Weights of a small GPT-style language model, trained from scratch on English Wikipedia.
Architecture: untied embeddings, normalized values.
Training: a variant of Muon for these matrices, 11207 steps.
Each number is 500 + 40 x the weight over the matrix's rms, rounded and kept within 0 to 999. Layers, rows and columns count from 0. Numbers have three digits each.

# layer 8 MLP down (transposed), 640x128, rms 0.133, rows 467-573, columns 0-63
434573468490510517454510502508503490436494477479543467474482527568479457509423534534513540500484520552464512482545481502493552492592497528467452538519500500522512507461514506517424528517493486
502517490525519569500498570469573535501524504493449544436530495504471444545486466473499508456531479530460545574521408484558558519532484517450570472539468526520522562508444509496440505587490452
600525405517540509574494562512510486538511475528507570517408432488422475489504491511468519503494457446523511477408486466523546481532500528442401497423473538518427465467535514508495476491558481
543531486472489484472474489484484494494527517508497432510552523500473510503361507533487468502569510558430570496569515576503490543520484423479498541485500452516469503514469533528556565499520566
522506441610514548551554460528508471489496521387433480494462491555423450507510556470522457573476485491462446445504563522546431447533515504517488525530506521529482480429502521492461557524501548
549516492493481490433467530514481489507458463460486461490509599559420533551516458573492552500524433494546513453465496498460485523511456490468450518504526486463466561492545506544595484510481527
514451467467401538508575495518556492490521525483533475479459405517545459540522546567516484545559553529528482502356519544505613462514534525493569451489541468551496469494478479565507541445511428
541435544462557532454561563523541507553481417457408482469466533480512437495532543517497563462492493543459542505505506527405522551511576474511540553453516536538500559505568534483531455596587526
520469522456464553521463529485428521462552559524513431438521468526504460471515497499466506532512536499467525485523458442540507438480478480482497519567489505551541522527458470532485508496541467
477585480475564503497497518483544483478506543513498536506568495512489494443482511473520471484440464541512474491578491528488520493521497502516496534498490482495472504501488521461495562505509416
480462536519414508489498465498496471478517476479465479509482505502435497504487508469503404496423503537483481484475486515458517536498535511531489482500455465549523477578512502525498496531535433
562506520566542527437479491529518398519475548482500509518502496470476479506605477497464506501505508483488389418467460473552454573419510487463523493466489546587545526499477546578461438459460492
491485506465425544471547467554481561453537604549517482439569476470418491528542493447510521582523501443494508451556528517615434490516539432510459515495486529559469544462519522543508489538440560
501490557597446505433419469506491405482506479485539550454473474561489532475479475458538454518498586491515491483454506430515524483464523480518498558458546465574477575514509457527494482425549518
488526471469519492534586457472512455515530502469514503513546436464472507434470402518520482414434528421523514596510561458527450439505477566481482433555459529521575474532577494452555464469557496
530493486528584533492481454560519504433528492504491503456528537542556507444487495525532481445580431431530420490492477449528479519482447511529536427517526457461505523567528511467541521539397528
477495515483492555544622555490502486529507515486478541532537470464494525491455463448495527482465472543537459494576459435449525542535484498510511499529490487452486523500558524421564482484511502
492507481454535465522499539465424459465530475519513520532445556490468512521516488496448473567450451495471515557462506511454560532477514504496549411444528530458525499496505478499507510550541472
507479488490520462514477510494499451585555507497476551468455468482495450498516535527530522525493568448497460500475527467494601491428506489494463427561497485458506537456439545532524468499505516
488463524506517512600496541528420468487555520447482484528490540530581508473476520557493475511395526483509492430456532514578406436523487433493479415479434528488525510469529493466554557479478538
594491468532538457439510487479437479529502488518553554527463540520459492569479439561498504500493501531516509491510460479517516421492497482540517451498468512504515528471497435545496475465543544
508449444543506488527527441523457485529496493452445475467490512537446542546506508520468495469489531514419469549490494501546532476496448472480525513489494414490477526513579509504507552481534530
532414495427528482487455609524515458492494540507447487504469494467502544506484490502528451474498505526504497490503444442549512469474507468374456505535457460469460535585521555522487507459552559
364537444516460640555455405634579485496552704401348424413463504497480338518515482415601494432599470618387446495497423482527389475531452483427552460443391470540569536571490483381408514559549544
450475411453553574472431433559468518557452518503508486502497490527452484522558451452445425536477510464493558441546547512519567447527612454532525466487504555460519499425444512476494466497433429
494472453505530518545547525508422440539493472527469485481468499499519542462506480526489507572475505475493529495568528456490491528529447481463509475514467445560430488490496509516476468444517474
428442555588547496462522487492448623491417549490537518470538457504480440525461476496509529535501495526516505507438552476473468426547499514531493497551436483507476453505444480524520498494546560
530543465492515496449491530564480469476496530509507484534565453501460498509505498450503443517452505534517458500434535423481434510491418530493529549422501546520499473504487488426482485465595582
469438560471444531456502485553514474515476549459503477469423586444476568494512475539465541476452542438476452402417523511518479399469567534496461449496607445486575551571490479540525515509459469
494565502545456480593515514473555485456650466556497514492546531495475459490514531494441429492471477464430440506491560494542551459578405575548585452491488515479471550508479487511482477492519527
507427591534509515457581448517476435498483594480519518542529458478496428563446401503497456512497564555462445525480375455507570407539524531412510492531522513450506564602461471427492494525479550
540465538507481526478521527520549512564585433596490492459481503549480507541454512444487416544469504469495507526512475437504500459521520518496573454454530453511533528545525481518484522450541534
465480547483448539546547469498572539548514601555486469446459457530498494554497525487534421587543587485496468516500508572558466439582476531521479563483477463527488508516521503540461495507479441
524495434541475556493546546524515571501504527541468538481455490479566444455504504534479501541609454458481505574547467537545505523577480418515469515513461535439460489497425501574468510523520461
444497515515476547507521560483421467484553492449468499492511464491486482527474520456547481476482497552518496480474458468494468485483480496510502529545547486514481482538477530494536522519602545
480475494518516565530512483462564506413613518529442532524486432567444454383556431434472497448570417550502447481464487543525566490463496543516594519530464558467577522591389519505483514505544522
462549323502506540467603569598473499516519527458438473455494430492502492494479422541493548526548476520399518578493443468535404530539459438460476531453571453527546481444427556454534501503529571
529483507501524528534570469503571457579444458537531503518552417482483579515368544496471452474538476536495505506521435569488540430482459486572499498436458518529518463434510493644511568499573467
558536501514534508575501545573522489588447556490482499415474567491434525469454541500462531498502504467491431495521440524559425573536489498510557544364492524427506435458477482466517593455473479
567462490420529546544505592456526452512576494362402406426508488381541501522517419499505504520468492451490448416474477567463461490489531526472459577501479493447472517512449490506444549465490537
561477511457508493465508569544594508470489459467553424481526566515519480501450461397509485544515474502453515501490443465457565498489409449408478491570478524527508426501478517540513460481501527
507492485511475557453441552554467511467482504477488507521435511525510539531497460459515481483425494526548464514472525482528510435539485458459559505536471471466536468601516488383509509499509531
484572449451485539522518475401474464543517606537540499508540505494512602530429513484461463492551523518513549471510458403450449544480489501517545447545493530437500558450507522458479498467500530
472463527533506517530499530487470523506527547493528499541544559542524516521481523505475444471466531523553501523524527478481485522568562491429528449530520496471457506523464538490557540536496457
536449459525504449453457509474431533507471537505495485540496481488522509539460496475447537444478482476504485464512499448611454474485460525434546525483493431492436486567462525589496516463518473
520533476499521514515519464566475437545528459473558497467538397527459480496496519479496505503594467471551483465447492537493496457516551504522531474532458505503503529505555473547506435484590441
473498442456499536548494541622468467480415559447483459482494501522569477473468535469544599461503511571508474457481533478514517592506497514469434453534469546507545482508468502445428466442488552
547536549437439580541510529540459499559500437537497470516518474526498521530507468565511535495487582474571501538438504450498517485532529480566548434458519532456512578452593520503517485493514528
517499488466479513515532497445489505512526505496460508462464594554504494541482493490492470510476497525423525528511480483507473447546426516482534505515463460530454495505533470491497473528575516
462488545486532508409484477494522455510532497493475501580475462504558557507521512551436508521401511567559530558520463555584540540495472572473477551521494450527476564440483534535465467484529543
499473487507497508536463571512449485506509486510456603490505553488521464500532567465553514505479521471507501470497555535563458499512530409491504514562543410507481513479509494527517511459497504
514488523422452417534539479494516465521503481490524485501440506518531491506412523550446547524520462493520475552527519492492419532480504466500515529480474525475464575454537534493520525536493503
522477432425505500454590481488523559521485531455536473547551409462537435528536452493498467526458533525412484478451487495386593335490443505446458506511530499502472500563460447480536487471485524
515489417488462518443477460501502484442490519430450502487449515561482509524507547541536542471563488536477561469434568586567483470519509489568457512440490527471441479515506542434446461492540519
512443523522478451495486521441486499509484554565519522481547458489506550519523471504482435512516460463438505513499510522537542511540522478506521547456463524519537450500527501511415526481482494
474444528492509494509509456494548483518448525569417557522470514610515527519488533473449527444442481629475533509547535502562493436471496482519578524464471508514405550510607436582416500482513437
493476523504527489560573465548448428414517476463529507504494528479580515501466428483447563492491506477481462563579586547468516494565560544533526546506510534483542566514508523460452491563499488
461521508528473492447480480513507522507602500549502519559535544427489485480476524515480486518478514531462540512512459444535530496479483446531477503503533453534512499489493501470503505500481505
493518551517542536542507533567472508452504529476462500557541492538444440503485458542505514596432476523534523459432485500508529439517506470482575493457533534508567543472575467498522521444484421
539475487493474464551552434530520493494470537502468442450535530497488466523506489457483470463489543518527488490540491444518510441512486481508460545506508524497495528496510463504488451488466462
535472450461543487535512505524481465495453566441404526524497445450546467530555494542557435429490537456466483439545394514487478498577440532353493533453442457482472496493486475548473510539552564
508502492535552500513463526528527518496511554452519509498462598533509485507495470547446508490497523522518457523470504486537516521568521438455502518475497489501551450536541476516467528432535537
494463550611502428459577496422458508521519469434519446475513462541546505505555472505489509575483487533461519522462507637466463527568482545571545551503519499621502512515415479465505530512538516
456474518551555521430557508527533511473487469512510491499474466536502494521502557503495493491517503491436448493494565501550524489483471512510465543490510590511513478508467496475465522495532538
532476499525465460501503486449501536548494498480478492512581488527557478517492556481523488496516525490476471513509536506504529513520541434537503461515471472574481457500517505542504504441482505
447494615503561533528502460584467481594553543501477500497404544404513507572506507431450540574558424504465423514517488508467518552555500491525474517490458450467485556432505555463561546535485458
447490442511477538486489540521536523590477551415456456452406483470488515515489499449567473564481478517495522518476499555522507544507507408531542523565481477495487473566475504475505519469500563
471433533487494549493513511507494511489568513431453501425481498515514537470510529462478523503513477488479485498497520538534567470581463505487548494483514546494523453498461515440473553475520459
413489499502560485461495480555434476486537549488536514453470496478485444447447581595490592491541541538447464509512557496502472530508535543459573488556606554483456472477485481508487555530519490
475543536541471496525520506544572533492417472480456484532485467588432454469474551558439453527445453458507466503536589471459522489495559477495473476553440522621487518515517429499477550504486459
533483493487502479513529490519521490467494503497499502488495495494507493509497508465517505513475484502466484481499464504498502476512520483519483522477528482518513493514511483481488503509489473
486466598559448460444487509492453382535455459510474578552510459458451507415453529523423534527573543388524441549546402554480460445503461488516505509532502500505514557473579436569493490564498535
512419516530493550492502500494539546543458547478497506522520422477511523486519470499516522487531509447483507535405467541529582505457476449514507455470471496502508518493485487466467510597533494
551405534497503552534576567477532520532451517562528543497416492501432517530505480539433494446544542521498412513487468493478423577495478585489444566537533479497484421525472475530542466554549560
515498538525536532515480521545521419515526474476437465474531474444516443509505510350548564502517523480430493529533497546453478555515422503491545569444514581533501496451432452547408490485556555
609499543477448536452524589499489484447520613418624534521459515560556489571492521461568493448459496479526448504420520440514524475539558504470482487583482500502424495492475520500505509535490457
496475474525490455491508540547531522486570532443398515443531547468520448486509520451449440551504550503478475579500526523548496537427470497539484503491439489531572461488504506525493494470470481
523549455519499502547560539520513493437462540468477567556534441488580533509530627425504509411469501508398561475456531495463555546404414451511512499525498526486498498478463473472502547549509539
477499440582488557531508516519464490510567512444487396546561467471609481480483534506562551412505529468511444432496479485459557551541539432470543481558542489517461512515469509501469546484448548
564498497520492502594528506492511447503442516503435487458566436535472524506527437471563585514533460478554453493546476451524416475508476515535478470503518529458464464486489500484480528503508473
446414513554439560448500558510527525449496527459520479425482451429481471473457518461471435513478536521485550502522506523465491469438536483528495516471504532495487522505486476552561532516487522
497498491484416459489523518484500484569511474496447466539541533459547480407475561491516508565544491423480490494510445540494485470556542477554471487528451549521475438544532551511437516466460501
562542495487532563529602448455502495513530596443491479452509529451548521484496453432444561564485443507452501403538411545501523485531516436525541508515521498552476510479454452492486472484487489
454528456508453450499460510620453510453535574481464586485532551458504553637461552483534522513551556494520540460484496526514474458553543426408520575563473522489491474482485534538451540487495465
545570463474495571464506516506532536518515422532529416487548479533514491485555513522499510530514547499475463514600521544501507510502498504455508492502494527580538383513517487513516437458486552
496482563564524510519516463464505420434510555491486577441517482535453535472529491489451450527500463481480444508554527475567529507461456557607501540530545455428449546536522544428467461480471451
477464544502536549491534550502529524447529519528476489403460466540575395447550568488459491529583481450494519410494481535522477504521440512486444491520534509459514523485550563380522497488510508
490457524504587427535525549520487464510499508449473487453494518513468459455570484506500524559517482474574535424504455506461450494525487545494479497520495542530497519504515498498447456542533495
581425511483587427506542598526528502398467446499537567511468513460448501498498489432454559529520495536480426513480461482500506368529496491477555500456532482480480490509496417485516521502529548
531447493481503518525476533540504507521494553516521403468550542432517600501528482472428517510512506514564489430448514516503458590556493502429562517471441494556526556516524457528357504377487518
473540460402511499602492537549469505552495460479442544486568524471526500522489447563477532477474535573501478572490427518537491422456500537523518506504580534500522501507576455585531513463513459
560481474560483416571482500609549476555571503503467501413575504453519476510486503521528524471537527465482438483572506448428455451448485434493465464496539459550375501463491517431483519546529515
493495487517518516505494502522506501499511484522502499505540506515464514491512484501475515491499494518475507492479488512497493519526483519523478510494479488485491488508532500484472498488511530
571546457580554501495541519564423486419514515500511472519479531560508491492421533468520440513442520511449447495535507497543525548460530531496479554608482535487488476507492583512489525504445551
519440430471496549469548530517463433495473498551485505525562553599474486435502549548570447493423464556430457400480448500445489468518525467469485485517507623565493486574524518524500511474506508
497499508494508506509503479504493489492503499504493509482501499511485506514514496492506500499492512502493497507492506494513495480502497501491507499486490504488497515501496505492498488479509500
504514524500512488522543515504510510449460496442493544401537503459497504499468577444479481460532421473482476503519583482491491525436500518431570590461475476551440511561542531515488491533484455
542397486507487537465543558499524452548447518562387548504439460527427556518485506546530424539499520492594481587529562447482485542482437488555492428577538512489544470501513548542498517496597535
526452513540522480532507501477562484470532442562448494450489472559491472482514548507463515470576485560537456475591513500550543467578582568536462606489463545516537504562479487525477522554560560
471432546459487511520526435552494443510594542474459535457542481494450496493384456511512539537517494468556493504482488469521491556516502527524446502423430514460430542504487487503441517471551579
580447457435505541484503460578470517531473560498446450470522427494531537468502507396507457385492477445464547553504465433556488407474569549514531575467531453460556499547534489624508471508517429
471477453450504529494462479462542540458516517481460578425534494493492507426457477525505432507468472489506498498539493528450407457497474487498469517562528466507463455530527443471505553477468503
539493533419489532389481443527579448544524508511629551478553436485497563519555450531448461473471612458541560415523553583515512510463514566470537410510441508493465521504482492480500484561540540
530511486453522487488533497484442462519474448482508502499464494440454554452504482515450506496447520494488447487549498457523575477547489499537513505524447478478472437560500481513459523479538505
437477575519477519521505544505487589531540507602524501553600525564506483482486538494484517413419510493450532530518571438422518478470486506441510531499531535602556471513506505450584565438461539
576517470555526590473432465473530514508503474512425479462510504489503542532497449558466435503565567454472477454467536470528570496434512486462483520476541465531539510419491549517497557538494516
497526482528515482508493496510481492500512537498490492493527489530485497506491494510478506523509510497468490462505504462533532468469534494493551475511465462490497509530483493501508482537509484
# layer 8 MLP up, 640x128, rms 0.417, rows 468-574, columns 0-63
513541534502525447480421488496536480494433430495492435493526530516478531516483513545533481420549467461466455518541479493510544489536441483479514504521445539497512556453490455513506533492480465
515456490595522539432491490512516587491476526458481580518483368480427503485421473443502409491464592477460526482490463540551492507455608504586479479502611416432533531530585506530479533527451567
427570472485502529541479527498469514493511460534566482481480503493544531526447513505505489471490456510550521505645545512506535527445458481508511439445448496498546501453507550467563518487500441
560543549441524484532491446467480553507512519546567448476510570496459487509511517453519506480414528524540516526534496520516553502554435561521475464494560460511469539542466484426434499506488529
472534496530503489532531538526518494479446442531566524460527480474489497506495433444575510476499477546449510480483494519548453519527523521405543530391510539480487432465544464477502486596468483
549444447533466461650540476533477541384540524523488550420444461493504589501462524470484517549456538495466515545458487508513522544587573528517511564456556542457474515420566499507518532467426585
547505532582482434539532444486519519500379538476528458510514476481435573436458549565453517586500501565541510476507415520466460458511512494465526518546548537422389525501500539492496453552569479
514510541494455460440498504489523508532540543547530508494497510547527514474461465494454544510522453426463490513521490509561519459519515544484485480460497564493534541521554468525431527465465533
561519489510519533490520483436457480491463502502493526564547570456480519468484461545502469485529468528543544495529509534481494521476536488465484455499556520551520503436533510499461516480506440
544520502521503496518486516526528481476465478483514532535505486448479538544521466529488456538533488469544416515431424489483522469494511506426446503542549521504563498522528536515535544522488514
458588510547514513454393432510549491446480512450524527527476531458505567546527516540454469528489447478530519620397565458470501524560528489455483530500475463447520503494508472515555446511492508
500508440537542465395426472522513513565476449514527557489520522490530522517497481507463499534558552497473502457432472567498492522618494560577497569541519505517529572457447527429534469465551585
494522507507412457483470492530462459552481508486447515512556489517532450487507539525563575493560576465462497550460476533417400502522440518489513500490458482503511462468628515519529513587534478
464493534573506473501566443462484477486469413502482583553474465498399586479498455531526491516469508465509498571467482488496507498474547535439496430484449548502589467544498442455464531474576417
482448475456569465500563508487550447502485513606479515448466402469431467519435456519438534490454502456541545509498474487504437524387415541549563471513489537483470503437458488515575513541522489
513508497497544483455485537483478455532500453501541521547493460511501491412469522458559476532450509557509421543493480476476453513471472552513514524461481515532479453462456412437527527554468534
503509482516469469482547484465513498531463546468493490480422520501508463543521499503501460529490520495559470563476532523528507491545487513495476510532516449470514454470573536536510573455505506
487537487417503439493484485516462449531573453537505474516468518526533539494564555537532455498484577449464458466546483466529540499503487513465487435540546507539482507476448519550616485570525539
457537600535536487444492512544463557476487435472510481545504530480542475437447575513545452523448596528458521476544497502442470553526376442486547463398539435555416461523432496506493477552489472
497468491588537496456508456478488506514507535526474507464501539476478489421477589503454504472475491546552498530437477549537461511497499424534473489531516519526503506485498452466466478507457478
549503474498555504479475498495506479494479556552551518556449478441560478562516464556475503577529499500522494475524508461494458504447506486417521521530471519477467505474459554478499454540453545
482471466496500491454535494416444523497523470483470446589407456503436516522507518486514449523472468509523514458451452532509464568489521470500475515486503491510435421481435450531577481513491436
467489532571464498417494471501508505542414524515571532499403528479542528520484497504480555549447492542486520528435509557450449577513493421568520479495420466521501461526497378451574515502437499
498501454563550487502420517559510569508512487497392491541518520527417477455478462554540493423426535479505517486606435526529502456451545562643487573518472472429595408459512538495471449478524452
445485469491516527479433516455506501539484522502504552467479506498471491446524492528515475507485470496513528489510522484494517491447501520435471503523545477498488469438489506528513462468437436
488480455506522481491524523523518458522478501526475563532514459598531540517533538484482431567506418509557459517563486576514458523516566442545542573455554525546511429489514512471452477569446519
525534468500499495511483506471575475471495510539481499539519512434400517448524493544534540525488526460458482431513482521519490479469516497445513488439501546442517490477556528475529556553613433
442531442441484510562519552491507580492427514490537493506445486402543522520429485484515557535518514544522466490476453406395489425528510428563500541598545516434439530585452491563508527544558473
506587387470403487530530466385591485523507469525546518537559487499563530608590534566422482466483509503439478503481491484466509532495483608455601458537470457460509454479507577522626532546528587
445459435451499404472505581411520467556506512499560458470525486535544543427441465598541521607454510519532528525559559502501520407518442454482450528532581491564504492337556561552574542479469532
572543567495563459483601548437399588516402445523515521521492454526545494496512479521532577423539493516376471472490574513491500499468545561509488495552421588433573540477465546521439524513457547
453509495573404544477477513440534445432495500520501466493475528547505474522473443554422507521485569470470460530492438512634488459463516510537521491556517480477568521481515515454516443516488530
523502498479464507465569536498594508451479516521525532516469518449497474485503483455512466565482541529496459490485527496584528452501490445518505535486397530491493460546526639499510495517495468
490513497444533520526465488481446479532495448463514515534497522529521504500517491489523498456482519491506455502437495447458470488486533533478518589495476513513453419512506514505574529481477465
498511536518547486421499488496547488459497489624521480565420537413476397444535520470513503466589512580455448531531461546533461568363436495543575469504515566549459514418543495564493599505554573
581543468456476489483564489556494418538417435493488519604566467474429508502534523511468521476518507465627441498496394570522448543490501586440445520535537501453539535504501558475447561519481484
581518478572482467524526537511526498518450476562550522538498495443495499501502437551532505466523492568444509483519504585449477483489450438526513558496478519493537496407610441581469583582520537
547570482507541516461505445488509477498502437503442547488501482532537492506572491520470552578519556506511470494457480549525471555535440537499530470505527441469482524474514508449528474520458514
534485550554471525411528515489549509476452492537557471531521536491558481513600467485523513559507488523467434603481412587508443445472441572508575470501456550495488515473486503479496510461509512
461511491465548477443534518499498566491458564498504612537489517484501461488519484459539574476404455534506520500476534513527501482484485557550468500452514559494543444524508522512479573502547451
508458535561573455489509468416446525481482491477511477490538522497437470489530488469451466551457563497495492554507534494537499480553445487531451508528543506467467524516487521551530509522381440
459533512456486463519581528479439537464402478504482529508522517532538453477494474552545426520436491451506522458528461547485572493532455506487466488496444491501541499547509501522590530448480489
497482521490529451457506497455483486554469483514523546570491529526531512526496484538487493497510500477493470478507465488492504463503541464481567516461509500486526541494545550479528499519493554
541526487518493533516547493535510507510442427481504487470472523448497542512507479559541493501473481516508484567364465462544513528607522512492504511482513452510510476571556452481551513453527504
511502486440505485562554480476486495533469473509547529493431497467433511398502433505473450470559511482471519456534475492510457453510368499480542533587510456572562509467546464531471544547531525
542486534499467445469464440462455506492469538510560419473509536524464487444441501519470544477471527559466423471508489489518434510484534510518533477439487524496474519491552468520538570459465530
455585535499496576472470547547484555557490492552502478537559450518532434546482586532540541515461449534496587548492474504502528542500495545526549450519493524512489647481516473475516500505478496
507498499554489450506516496459521492517439485556486547524503538479507489491503502496495472483428537541542550520493590485479504493489470516508488516486502570499491449514497462492523492489462471
522534472492468510478520442514527453574516500500447508549521434462528551507510462529514500450468466452526573502507492582567529443535505541482499522462467531455480484416441500534431494509520465
504530531470501469485436502504532528451548478580484467500421521479542525538515540518478500519461459509520506535560496492492423482484426482518469467508502563497490464490486490460549514490544490
506514495454546485573453452509456507499534510540607528597458518541480499421476546504511519458503526500495485556542539417482581458513527518533492520473462546430470480478498434555529497491569526
533484493572462544488437479534515494431505445569494415514541599469516524454472472471542548519474516465564558570500458514485469496502475503494494556488575527462556485449502513439525418463503500
568479465481501491441432489454533497542475466499545518588552504560445465422471481488459453466506480447447535465508567568550589527544559552461479557470555425453500513507485501554523451462469489
483480542472479466507462474520500454419481492582530515520522449452503516492446470504498492497516478540510532498504561511429543486501504548517469545488470496461547503547505553456446501532490476
543470499549539426518515541519505508469439530503535447488563478522480506465554525496529528471486520416532502496478548532443388480553453544452497458564404528479432568485527460563526472513500420
494554510537507507548460494543488502539501469452449492469498481547488516483410534570432515476523492476521475587512511430414482483446577526494519535510515490545530526528478465513488508459494444
516517547492512520534517464521472486482463507525510521521567498548547483509559501524509524505529515540536554489452430522460459514421512522477530461456489517437547553478467475479462471466482452
570521537490475528504476534447471469531548538526509526482538442522523501531481549452475501509565511426554523486483507563482478527454558481465490517497489516452507505520522444483540512536429517
530516556526502507498521473511491535454457483493482492523499543465557522548524485515468504499504524524520492531475441497490461473510513515469452458517505497556521464496526540538454488505520486
532510497569508494460549558485483433538438565443560600404403422444585449530455522515463557526471510462575460524479491547522535497523429558451454500457517533440510482546514500505496561498481562
539530468469497508442498475502418542462515486492495520437485528486480524533530512435452532537498487473526528483504509502467560477491478458490542459499528551500496509483478470464466552496462551
457510537531560485532505484539503460541490512509570464590465545517510436616565580582446448523511459444590534483444503499440442551454510528595437481494477505474450453540440525539465489529488522
461514520565522490451426469470537513453480470536469488495488517511505503450488514486493491461499481428464458509532516490490524542489511544472504474513525500491510487509463476476498535521474455
504537469491510546494561488481491450531516453555547515523467578487483558541452496466530509484491586480467465516513524457548518500479483489504494527513484498537486504433513516486523517509493500
512478478440638443511610401475464498501487433529544580454465477505530529485514490552463460510519507500563477473527520420495538466494508509525486488475423354488506522458498469444465474577448425
524539537518506549474524558483481494504458498495508454479504534574530494522536476499522522487408495481487504508467499524523488507475490501461477486549467516536506492455480457446508495505524445
483569574442485477506459509546490488472474518471555539481417562528494515508535481489507524445507560513505550526499464497523508572473472464449463450470538472461483555497486481484549488531498531
590528442541499458485457465538500483439442509507566569464557578568528484488546523489501530500509470505507511534510554537512593581476623506502552487363483541504448454437436502527438527461439488
536543503534499487494439492528478515478558529550445508582566576534498492553511490482461593522502511537450485492528449530491470563441527491503459498430523474560501499449456576472548503513451505
511515505488491496499512492491544485497475516522489542481479469507506502509533511507498482476499500488520482495471508492481482472485493526527506514480525480476491487547508497497506471495532509
560485487580464475428511462617554441481531543573537492507439498487438516575531464472477462486505478376457508481537448560502404413445464445605512374448489547543557502438488564469506450598487549
487533574569462490541497448465542514505497511511488531559539524472422513520511547492460502485559550446514494501457458529509538536467471501503531439519534483443469480564517495498481522500556548
568538527537525453430527541511528443518500594524562561508470429524483530531447477502475458492567437477508612577540452543472496521531460447506510600569541423503520516466511474529528529466456517
485531522524519447552421433521527512408493394550428528515503513464539455452546511513496504533487458453402488440497432476535527541549490523457515514533456489482498565487522525441490477491473399
504487542535516541511533460480460480520439557499489506546534517491477474457474562497467471411484563482517487521482465497458451558464451540476439453523501493494498541465587550498492478506403511
511516495484439526451493527496414483516446459552481479537515493477454525508429511480560509486498487457477549540528514512464551499513516572497461511476526531476524553466495485481495514512457445
524517481489487478429435489494510575507481549564509535548531513548589515394555497455502512458500482493431514562435544516511457554466413466479438508519509492417481511476460587446572519539512491
562500514552443460428483482478447504524410546455556516492472552477485493512469570531477507453460462527457501519507509409467526514520483505513517536559405532501471490508470458499529541477522575
515511496507498513522420571505495425444492421551500509524541504501498513510579462513539545456502510501589495491527401535558475482474426474472503492404587579516498443495364505449585459497464411
519438440548545481522482513451577460481518485523529523567577551475536572443466499492439465455459544485452493518400555472486516515545519511499514474578530500491507494468511478494447518542453498
413556520451483435527454510536438369535538443541542465578574463536520497470551500480465442598542531418476508492501458509513503479537503477501468471527502493541431473497509543499500471477503532
489490452463519455446477499481523528532511479540514485466473453521528501477484474496528510525530474532479498521516520468582564516527481522481490463562478533471418407506495511437524533515490451
585477493545488480517486519466469495468437446470581450474444584504513513559495520625481554497558568438544468516444484467496513560570523575463452530518477524519494473492453566438469490478543491
477536516541491437442514514500492521516543562530531399480523548496460487538441505462488464546561486469515569532459549511505467479480416508455386576488505521431497548509538466516555542465473513
531518497459532516567420400373417464433475557427595524535443487513516536496501517516484426528562465517498513536513487491452582475536439586553559430525494474474510523530447432478533485580544397
421594484494545536535402452513494537360545502459444464519422515545582480467454502481477573496557635492557579475560509411514499465522516498562495486531491483531590503375502503449548473505461513
516516488506484472552429537528420522493478407491447551460483525484481586452509504472474489617499504470518473508523481529521501389418459497434521533473488466516482515516498461555474541516469495
490502572462531446511520449490452455494520490538479534516384481496515573546501486461495601464471472477520550509497522487441518440547468502460541485470587557483410527501521458481572512547471522
546465489439416414505460460505429512480485496531454483490487510540539549546447528527522548449555529538531485490526476575434530486608476614521489537539510413464530477546566447476413557526496445
491463466528496458592491451515541483490464466469443477484477532459458548583502421520561500473540553448511520499565478537513535542485481503558520514521609521542495437448503562466557557443568475
527526479499490378481505484482448477505387513446489543491534562533412442523479438481565569471512552557521449442602536516455513491453553438547486506458497411533514475485448528482580532500456412
512515478488489516528509529507474521492469488506494507497498468508523493503516519522513498524531483483512502500489477501476495533516485481515527506509473480507486484503496518499499498513490487
564473483471635444488431503461454517482524470474541552452508560496519555498485516512521500500508505477462541558467521508490543518561473478528400461481557551537496438541464551496520534397473456
535544553495501508586480444487474495497500459495570479500508601549500464516503441534527490472459486500469501507492472572487488506506489565488527499442523465492558490466498538492566438497494524
511496484514485505473498494482496523496507483502511487491509518505499496512490505487487487489514507521501504494497511504503509475494490517506486489487492511481495482496502496504494498481503500
507457523506529501525553500518452460513443516481513542554560509499460590478465484468561442473435542525492468526491531504460439470483438613600498495507474537481433533490530508491573496505528482
508561476484509457540587537504593531536474475476509528507521418553567505450583541499496462520446528415461499536505508548511468534453582524408456535481533464521569470500481489518499446531458480
476497479556491500495482480448501527457467479545540473475494508597508525465535537477414476461473489425508456519483457467428495506603503586466521547442514515451467487504467502484440510528517508
500464524496504485567500489450488477469519464530471529474499488466542583450452525536485521536485503479463485459459504542470455586492547503547460551476518479509476532456469501447522501525504464
450501465487504552452512413530609558535492505583518489470470588499542524503625450518453534489522472539501500468454573513473604428487503602524462482531522419410491445493493504509511491396480510
566515519552479494573479536542575562485481462588550481538535576405551497547489453484501478579457524536508459453462519483507487535462482479503459494483472467521456466543559472479489407490496524
496507500511439472464535461544549494557492537541539597508501549466580510483532436553572477507473561521535482500535461470594494585492425514448517472501507552488467454501510462424501413450535455
498525504487472428565487491534513529445406524408507511552462523491430518452447497518544524486478541526477468461514496496519489552504494556510540525471463451527492494505506460499497470489553516
493587518476527467467471437499503577475494476530543509539622514456461562560517564563479542502497509567569445447490492483509426540426461507479510458569579512529496519513456466513420463474445489
462477492468516462452447462467516491516575433455488476517474532539540480436597489519493474489501564500464529550461414493523478414475440430499504425431486525494572573533531462506567512504559510
501483526529522503480508481480493484502466505489484534536520559477503539488457513488485487512499503493480505475508518524486508492526521503503448488494505499453524497497526483496502536491479481
442470472476483468522467452455555500510478469519552493515462516491427570495560532493520441601485561500489493524438421514528523507560581528545432495441489451545467540520384553464457518529508530